Weights of a small transformer language model: rotary positions, 6069 steps.
Each number is 50 + 12 x the weight over its row's rms, rounded and kept within 0 to 99. Layers, rows and columns count from 0. The size before them is the row's rms in percent of the matrix's.

# layer 8 MLP down (transposed), 1600x320, rms 0.105, rows 1522-1562, columns 280-319
098:47 39 44 64 35 68 58 54 32 55 37 57 45 63 40 62 62 54 58 69 38 60 42 48 52 52 66 42 36 26 56 38 24 36 52 71 42 47 53 55
102:81 49 66 42 52 58 53 57 35 56 46 45 38 25 50 65 35 61 37 41 52 32 29 45 34 80 48 53 49 49 37 58 54 63 61 75 64 48 34 53
096:45 64 32 61 28 35 57 40 40 41 35 44 38 38 46 42 56 32 63 53 47 47 49 41 72 62 32 48 68 45 40 70 20 70 57 36 51 48 56 53
088:27 42 58 35 45 73 50 69 42 14 49 58 51 48 37 48 41 60 48 62 57 39 52 38 56 72 59 71 36 64 50 37 52 57 50 55 48 40 47 61
105:55 61 41 54 57 45 36 52 58 50 48 53 66 51 46 37 41 56 38 38 34 48 72 47 31 48 50 66 45 48 56 61 41 57 36 32 37 38 55 48
105:58 53 47 38 56 27 35 35 24 29 38 41 56 62 58 72 46 51 58 58 67 45 53 62 38 40 36 48 44 60 62 40 56 41 57 95 36 63 47 58
100:63 40 38 48 35 57 58 54 56 65 38 40 36 69 56 61 60 59 47 32 54 55 33 46 26 60 45 49 47 47 57 40 36 52 50 69 66 75 58 43
093:57 63 54 47 50 55 63 65 74 53 42 54 55 37 24 60 38 55 52 38 42 31 38 62 49 44 45 56 38 76 64 61 33 37 40 44 31 59 45 50
095:36 46 44 49 39 42 52 47 58 50 33 41 53 41 61 56 51 36 45 42 56 68 39 70 57 51 47 39 62 41 46 70 38 42 48 99 45 44 51 69
108:54 40 62 37 58 46 45 50 43 48 62 45 54 62 50 69 55 58 59 44 61 44 58 47 28 53 50 29 70 59 61 70 38 51 70 76 46 59 58 36
098:39 60 43 52 46 29 55 39 54 59 67 55 50 44 37 47 58 87 46 46 49 42 53 67 65 45 29 54 40 48 48 55 55 75 54 62 21 44 53 49
108:49 45 54 30 43 47 38 69 43 53 59 47 40 47 19 58 62 50 46 52 56 44 57 48 61 54 44 54 40 50 64 38 61 31 48 47 64 50 73 60
103:52 65 43 58 14 61 46 47 50 45 39 35 67 40 55 59 52 59 70 58 64 41 68 44 40 46 46 54 36 45 43 61 60 34 41 52 21 48 35 53
099:43 49 50 52 51 63 47 48 37 49 47 43 58 44 67 47 63 44 51 51 43 54 51 52 33 58 50 50 42 46 60 57 58 32 47 45 47 40 28 45
095:45 35 68 73 40 29 48 62 26 29 69 36 65 49 52 48 57 58 49 46 59 32 56 47 51 44 47 58 53 43 57 50 55 63 73 40 53 64 31 54
094:49 40 49 37 76 66 55 40 48 29 44 50 48 39 68 50 77 52 68 43 49 41 76 66 36 58 63 67 60 38 35 59 49 39 28 68 44 43 67 52
095:59 59 30 65 61 68 49 45 72 58 46 63 70 66 36 57 52 55 49 48 58 56 45 41 37 59 44 36 28 58 53 52 50 53 52 35 55 58 48 42
110:48 46 34 34 86 43 61 51 58 78 63 36 54 52 76 43 60 39 41 53 62 53 61 38 40 65 56 46 55 30 52 67 43 49 39 59 59 38 55 64
091:33 25 43 40 56 58 46 55 63 56 64 49 63 66 52 35 49 55 43 44 67 56 64 26 68 47 73 62 73 58 50 45 62 37 52 09 42 43 31 58
093:54 61 52 44 49 47 44 49 32 57 47 33 39 57 39 62 53 49 30 37 76 53 49 58 42 60 76 30 55 60 35 46 59 59 46 62 57 63 51 40
100:51 55 46 50 52 60 81 48 60 37 39 50 50 41 45 57 35 55 63 37 54 43 43 51 50 40 36 55 46 30 62 20 47 45 23 54 48 48 69 53
110:58 58 59 52 76 40 40 40 60 52 46 90 64 58 39 59 42 38 48 46 51 59 61 69 24 51 33 38 76 46 60 37 51 66 45 29 43 37 39 73
101:30 38 58 58 37 45 56 37 44 42 53 56 17 64 34 57 60 35 54 43 63 31 53 43 54 42 78 44 39 46 42 55 44 52 51 43 27 46 63 39
105:60 52 58 51 32 51 60 59 58 41 60 37 69 57 60 68 39 54 34 76 47 33 59 47 45 54 52 37 55 53 60 58 35 66 50 80 36 55 27 35
099:46 44 59 55 66 60 59 55 53 46 13 57 59 33 69 41 72 44 57 44 35 33 50 44 47 61 54 54 33 34 24 46 52 37 31 55 47 62 39 54
105:42 52 61 47 58 38 37 47 52 51 58 57 37 54 39 44 39 64 48 54 43 44 64 83 43 62 44 49 44 57 31 70 59 58 61 49 47 18 39 57
099:51 64 45 43 47 57 56 57 43 57 50 61 52 59 30 53 55 43 57 55 74 45 53 48 37 60 45 44 63 53 81 49 62 41 41 23 49 46 64 60
108:33 57 48 55 44 52 46 51 41 45 56 19 55 55 29 73 61 46 48 39 41 46 56 52 40 22 32 61 46 52 47 51 51 57 48 33 44 59 45 35
090:49 43 61 46 64 49 28 59 40 58 67 54 58 49 30 45 30 48 43 35 39 82 72 60 68 35 68 57 35 28 65 21 50 46 55 77 62 56 49 33
090:59 49 54 49 39 40 50 49 42 39 68 62 68 44 42 58 72 43 51 61 47 46 51 44 45 63 29 54 51 55 59 49 41 59 72 29 56 39 47 58
104:75 53 41 48 45 56 65 57 43 63 51 80 70 56 32 33 43 48 35 45 63 34 57 64 42 60 47 57 39 56 54 44 47 52 32 23 28 60 35 56
114:52 58 56 71 42 39 49 61 38 71 36 38 52 46 57 57 59 49 43 48 27 62 38 66 58 71 30 32 58 38 49 66 59 75 48 43 77 57 57 66
099:48 50 48 62 52 59 47 52 58 57 62 67 58 43 63 63 49 28 57 50 60 56 39 62 42 60 51 63 33 36 30 24 58 55 45 81 41 61 51 79
103:44 68 62 44 35 45 52 64 48 46 38 24 56 40 49 34 38 33 55 73 41 51 41 38 56 64 78 36 40 61 50 45 56 20 34 16 42 64 59 57
095:53 30 53 45 60 46 35 37 64 49 35 63 65 50 47 47 33 31 61 36 50 68 39 59 66 63 27 78 45 45 60 55 30 46 36 55 59 40 37 58
101:41 45 64 60 56 39 56 57 44 60 49 26 48 24 52 43 51 65 58 56 52 52 71 65 60 35 34 36 67 54 57 55 50 36 72 99 55 45 46 41
099:55 56 57 55 62 56 51 54 51 54 65 60 50 51 30 63 54 36 71 69 22 41 64 64 44 31 52 34 33 65 67 31 64 41 50 55 49 29 57 23
089:15 40 52 40 31 41 20 54 53 36 56 61 55 53 59 66 63 46 50 72 57 66 49 47 65 70 39 66 58 43 67 46 19 63 38 54 46 56 66 45
103:51 58 62 45 49 32 39 48 62 39 51 65 35 58 50 54 70 68 41 34 84 46 44 52 42 54 44 49 49 57 51 62 37 56 37 49 61 39 60 30
109:60 54 52 40 52 46 52 53 48 48 71 54 37 38 43 38 58 22 50 53 69 57 36 50 50 51 46 64 47 58 61 62 44 53 40 59 21 53 75 44
099:44 38 46 45 49 61 51 66 50 37 58 46 56 72 50 63 51 22 42 48 65 46 39 43 48 43 53 39 34 29 45 58 50 55 55 51 58 60 50 55
# layer 8 MLP up, 1600x320, rms 0.104, rows 1523-1562, columns 280-319
105:52 63 58 52 54 42 16 46 42 38 37 55 66 34 22 59 43 64 67 48 47 64 46 53 52 71 63 58 63 50 48 53 45 39 38 46 66 50 36 48
094:60 59 39 58 37 66 43 75 77 65 48 56 53 51 34 70 71 21 75 63 37 63 70 34 27 55 52 47 60 43 33 64 32 45 59 41 27 55 30 69
091:50 57 55 58 70 44 70 48 55 64 55 53 29 61 42 58 49 52 51 48 25 47 40 56 60 46 34 40 74 30 48 62 48 45 65 55 39 41 67 68
104:40 65 47 53 47 46 50 53 54 38 36 41 19 52 61 79 60 51 60 34 48 34 63 59 54 23 50 41 52 70 54 54 47 63 53 30 44 36 58 30
102:56 38 38 66 73 51 39 27 55 36 66 73 48 37 35 53 47 60 38 53 60 56 56 58 55 57 61 55 58 23 48 72 42 32 49 63 61 36 54 59
102:53 40 48 54 37 53 49 57 54 59 34 43 29 62 48 47 56 44 50 64 43 36 57 54 60 35 24 42 51 65 42 65 63 46 45 56 63 51 71 57
096:44 57 64 54 37 42 69 52 49 57 48 38 41 41 44 51 59 66 44 50 44 64 39 36 73 60 36 64 65 73 35 19 48 28 59 43 60 37 55 47
097:69 55 62 54 68 35 55 45 30 54 68 26 62 77 36 37 44 50 61 64 56 25 66 32 47 31 61 61 49 56 81 38 68 58 38 47 37 61 57 52
103:44 59 59 54 42 84 56 39 80 41 44 59 49 48 58 52 67 36 47 28 64 51 37 29 55 64 50 32 53 53 66 54 38 57 51 55 61 32 45 77
104:42 58 53 65 50 42 42 65 44 53 50 48 38 47 48 68 60 37 66 66 45 66 59 58 38 53 37 54 52 48 66 60 60 58 34 52 63 50 36 58
107:55 50 46 52 58 49 33 46 45 46 59 48 33 40 54 57 64 42 58 50 51 54 40 45 53 59 56 71 53 57 51 61 45 68 40 64 60 25 44 47
105:64 28 41 53 59 48 41 50 50 74 57 54 59 52 72 67 37 46 51 44 51 58 64 44 30 44 53 63 77 66 27 64 46 49 53 46 44 47 31 56
104:47 51 45 51 24 36 53 57 56 52 45 58 67 45 41 47 60 63 34 52 53 52 56 49 41 54 77 35 60 62 47 43 39 51 25 63 75 30 69 30
097:50 61 51 54 52 40 65 43 68 41 39 60 62 70 58 42 56 30 54 51 64 67 43 47 70 62 43 67 56 50 54 64 60 64 51 51 34 47 39 34
099:51 78 39 54 54 50 59 54 59 44 30 63 54 40 28 50 47 32 59 42 57 58 60 56 68 61 56 34 62 43 37 53 45 50 53 61 42 30 58 58
096:54 64 51 43 52 63 60 52 67 76 29 43 34 32 45 56 46 36 52 52 49 45 43 71 46 54 55 58 66 44 56 67 82 66 56 33 51 47 56 43
103:62 41 40 52 58 58 44 47 39 41 51 48 60 32 49 55 57 68 48 42 60 45 38 61 36 26 46 41 55 71 62 82 50 37 54 57 48 49 26 72
097:56 41 44 26 34 52 55 50 37 50 38 57 66 50 51 41 47 54 52 63 59 71 64 83 38 59 58 61 48 48 33 22 53 65 66 37 28 61 59 59
091:45 61 64 52 59 47 37 62 54 44 63 52 53 41 20 49 49 72 42 43 25 67 46 42 34 50 47 52 60 52 46 61 28 40 49 52 27 31 57 60
098:52 39 41 61 40 44 54 50 43 45 72 47 58 59 48 51 54 55 84 41 54 41 31 58 54 63 52 64 56 33 64 67 58 32 72 40 63 62 30 38
109:60 31 39 42 29 52 42 65 45 60 58 58 47 38 58 51 42 54 53 55 58 53 82 44 38 49 52 35 69 50 41 26 47 52 68 40 60 57 46 47
103:42 32 29 44 45 61 61 25 57 34 67 63 62 47 29 56 59 60 50 53 49 44 57 70 49 66 68 33 61 58 59 49 59 74 55 51 62 35 37 45
105:47 37 59 39 73 46 61 58 36 43 47 32 43 42 55 43 58 35 76 53 58 46 51 39 48 43 49 45 56 60 46 35 43 47 48 49 61 66 44 51
098:36 45 58 47 49 48 53 42 69 44 43 49 42 51 40 32 41 61 64 55 45 51 47 19 49 53 43 60 53 53 50 50 45 44 41 38 58 62 54 54
099:27 41 53 58 35 57 49 62 35 53 67 44 32 58 51 43 79 51 45 72 45 50 64 52 43 60 34 50 67 64 41 55 77 64 38 43 46 49 32 61
096:73 41 50 49 39 69 41 55 56 44 55 42 46 56 54 76 49 43 59 69 31 61 56 43 48 48 63 40 54 55 47 54 48 60 66 29 56 58 51 57
100:33 57 41 57 58 46 34 32 36 39 53 50 46 51 43 35 49 40 65 50 66 65 59 60 46 59 41 44 33 45 56 49 41 49 25 49 45 46 59 78
095:64 49 42 47 60 68 56 26 58 41 48 35 36 41 45 37 45 54 49 61 50 30 64 42 55 47 55 51 51 61 61 64 45 55 54 35 41 53 62 56
094:28 60 56 54 22 51 50 58 70 49 62 36 43 43 43 64 37 52 45 43 42 50 56 71 31 46 44 49 52 55 60 40 59 27 35 84 62 61 60 44
109:32 64 37 46 71 38 41 76 42 41 66 60 37 81 50 22 50 53 61 37 44 55 25 52 51 37 52 35 42 64 49 52 68 50 40 63 49 43 41 74
107:53 64 62 35 58 50 57 47 39 70 35 79 30 54 57 58 53 62 24 17 61 53 68 58 71 60 62 48 56 49 45 63 51 48 42 52 38 45 48 70
102:57 42 43 51 49 30 52 49 43 28 29 31 47 60 48 51 61 72 50 49 57 46 31 46 58 51 58 36 53 46 29 38 53 33 76 44 36 48 52 55
100:47 47 48 35 54 62 81 25 45 53 48 46 40 60 54 40 67 45 53 49 53 54 55 44 24 44 52 59 40 43 57 48 59 49 43 44 45 44 54 47
101:50 67 53 42 46 50 48 66 61 47 50 23 56 51 48 55 58 60 25 53 59 40 43 52 47 57 21 59 39 54 31 53 55 40 53 46 30 61 51 37
101:39 72 65 49 62 46 52 36 29 50 51 49 29 53 51 32 35 68 44 47 48 42 57 52 63 48 52 46 43 44 59 47 49 61 64 48 49 50 66 52
094:63 29 26 53 47 41 46 35 66 36 62 31 53 43 57 51 49 32 72 34 57 57 36 67 45 42 29 61 63 24 68 45 54 34 39 51 45 37 46 63
098:70 88 46 56 60 56 48 53 47 63 45 51 60 59 44 58 53 54 59 37 38 60 37 62 65 53 43 59 44 60 44 49 46 43 70 24 44 38 35 41
103:56 16 75 48 56 35 50 51 49 47 45 57 47 37 55 39 39 46 51 56 74 67 47 30 51 59 49 33 56 57 43 39 58 34 56 48 51 62 32 53
105:53 59 47 37 54 49 48 70 36 36 29 37 42 32 63 56 52 39 48 49 66 53 45 39 51 31 57 59 47 62 53 52 33 53 41 50 53 63 47 35
095:71 45 44 42 58 49 33 30 40 59 47 34 48 49 56 45 57 62 56 65 42 48 66 37 61 63 39 21 60 47 63 49 34 48 51 56 33 54 40 62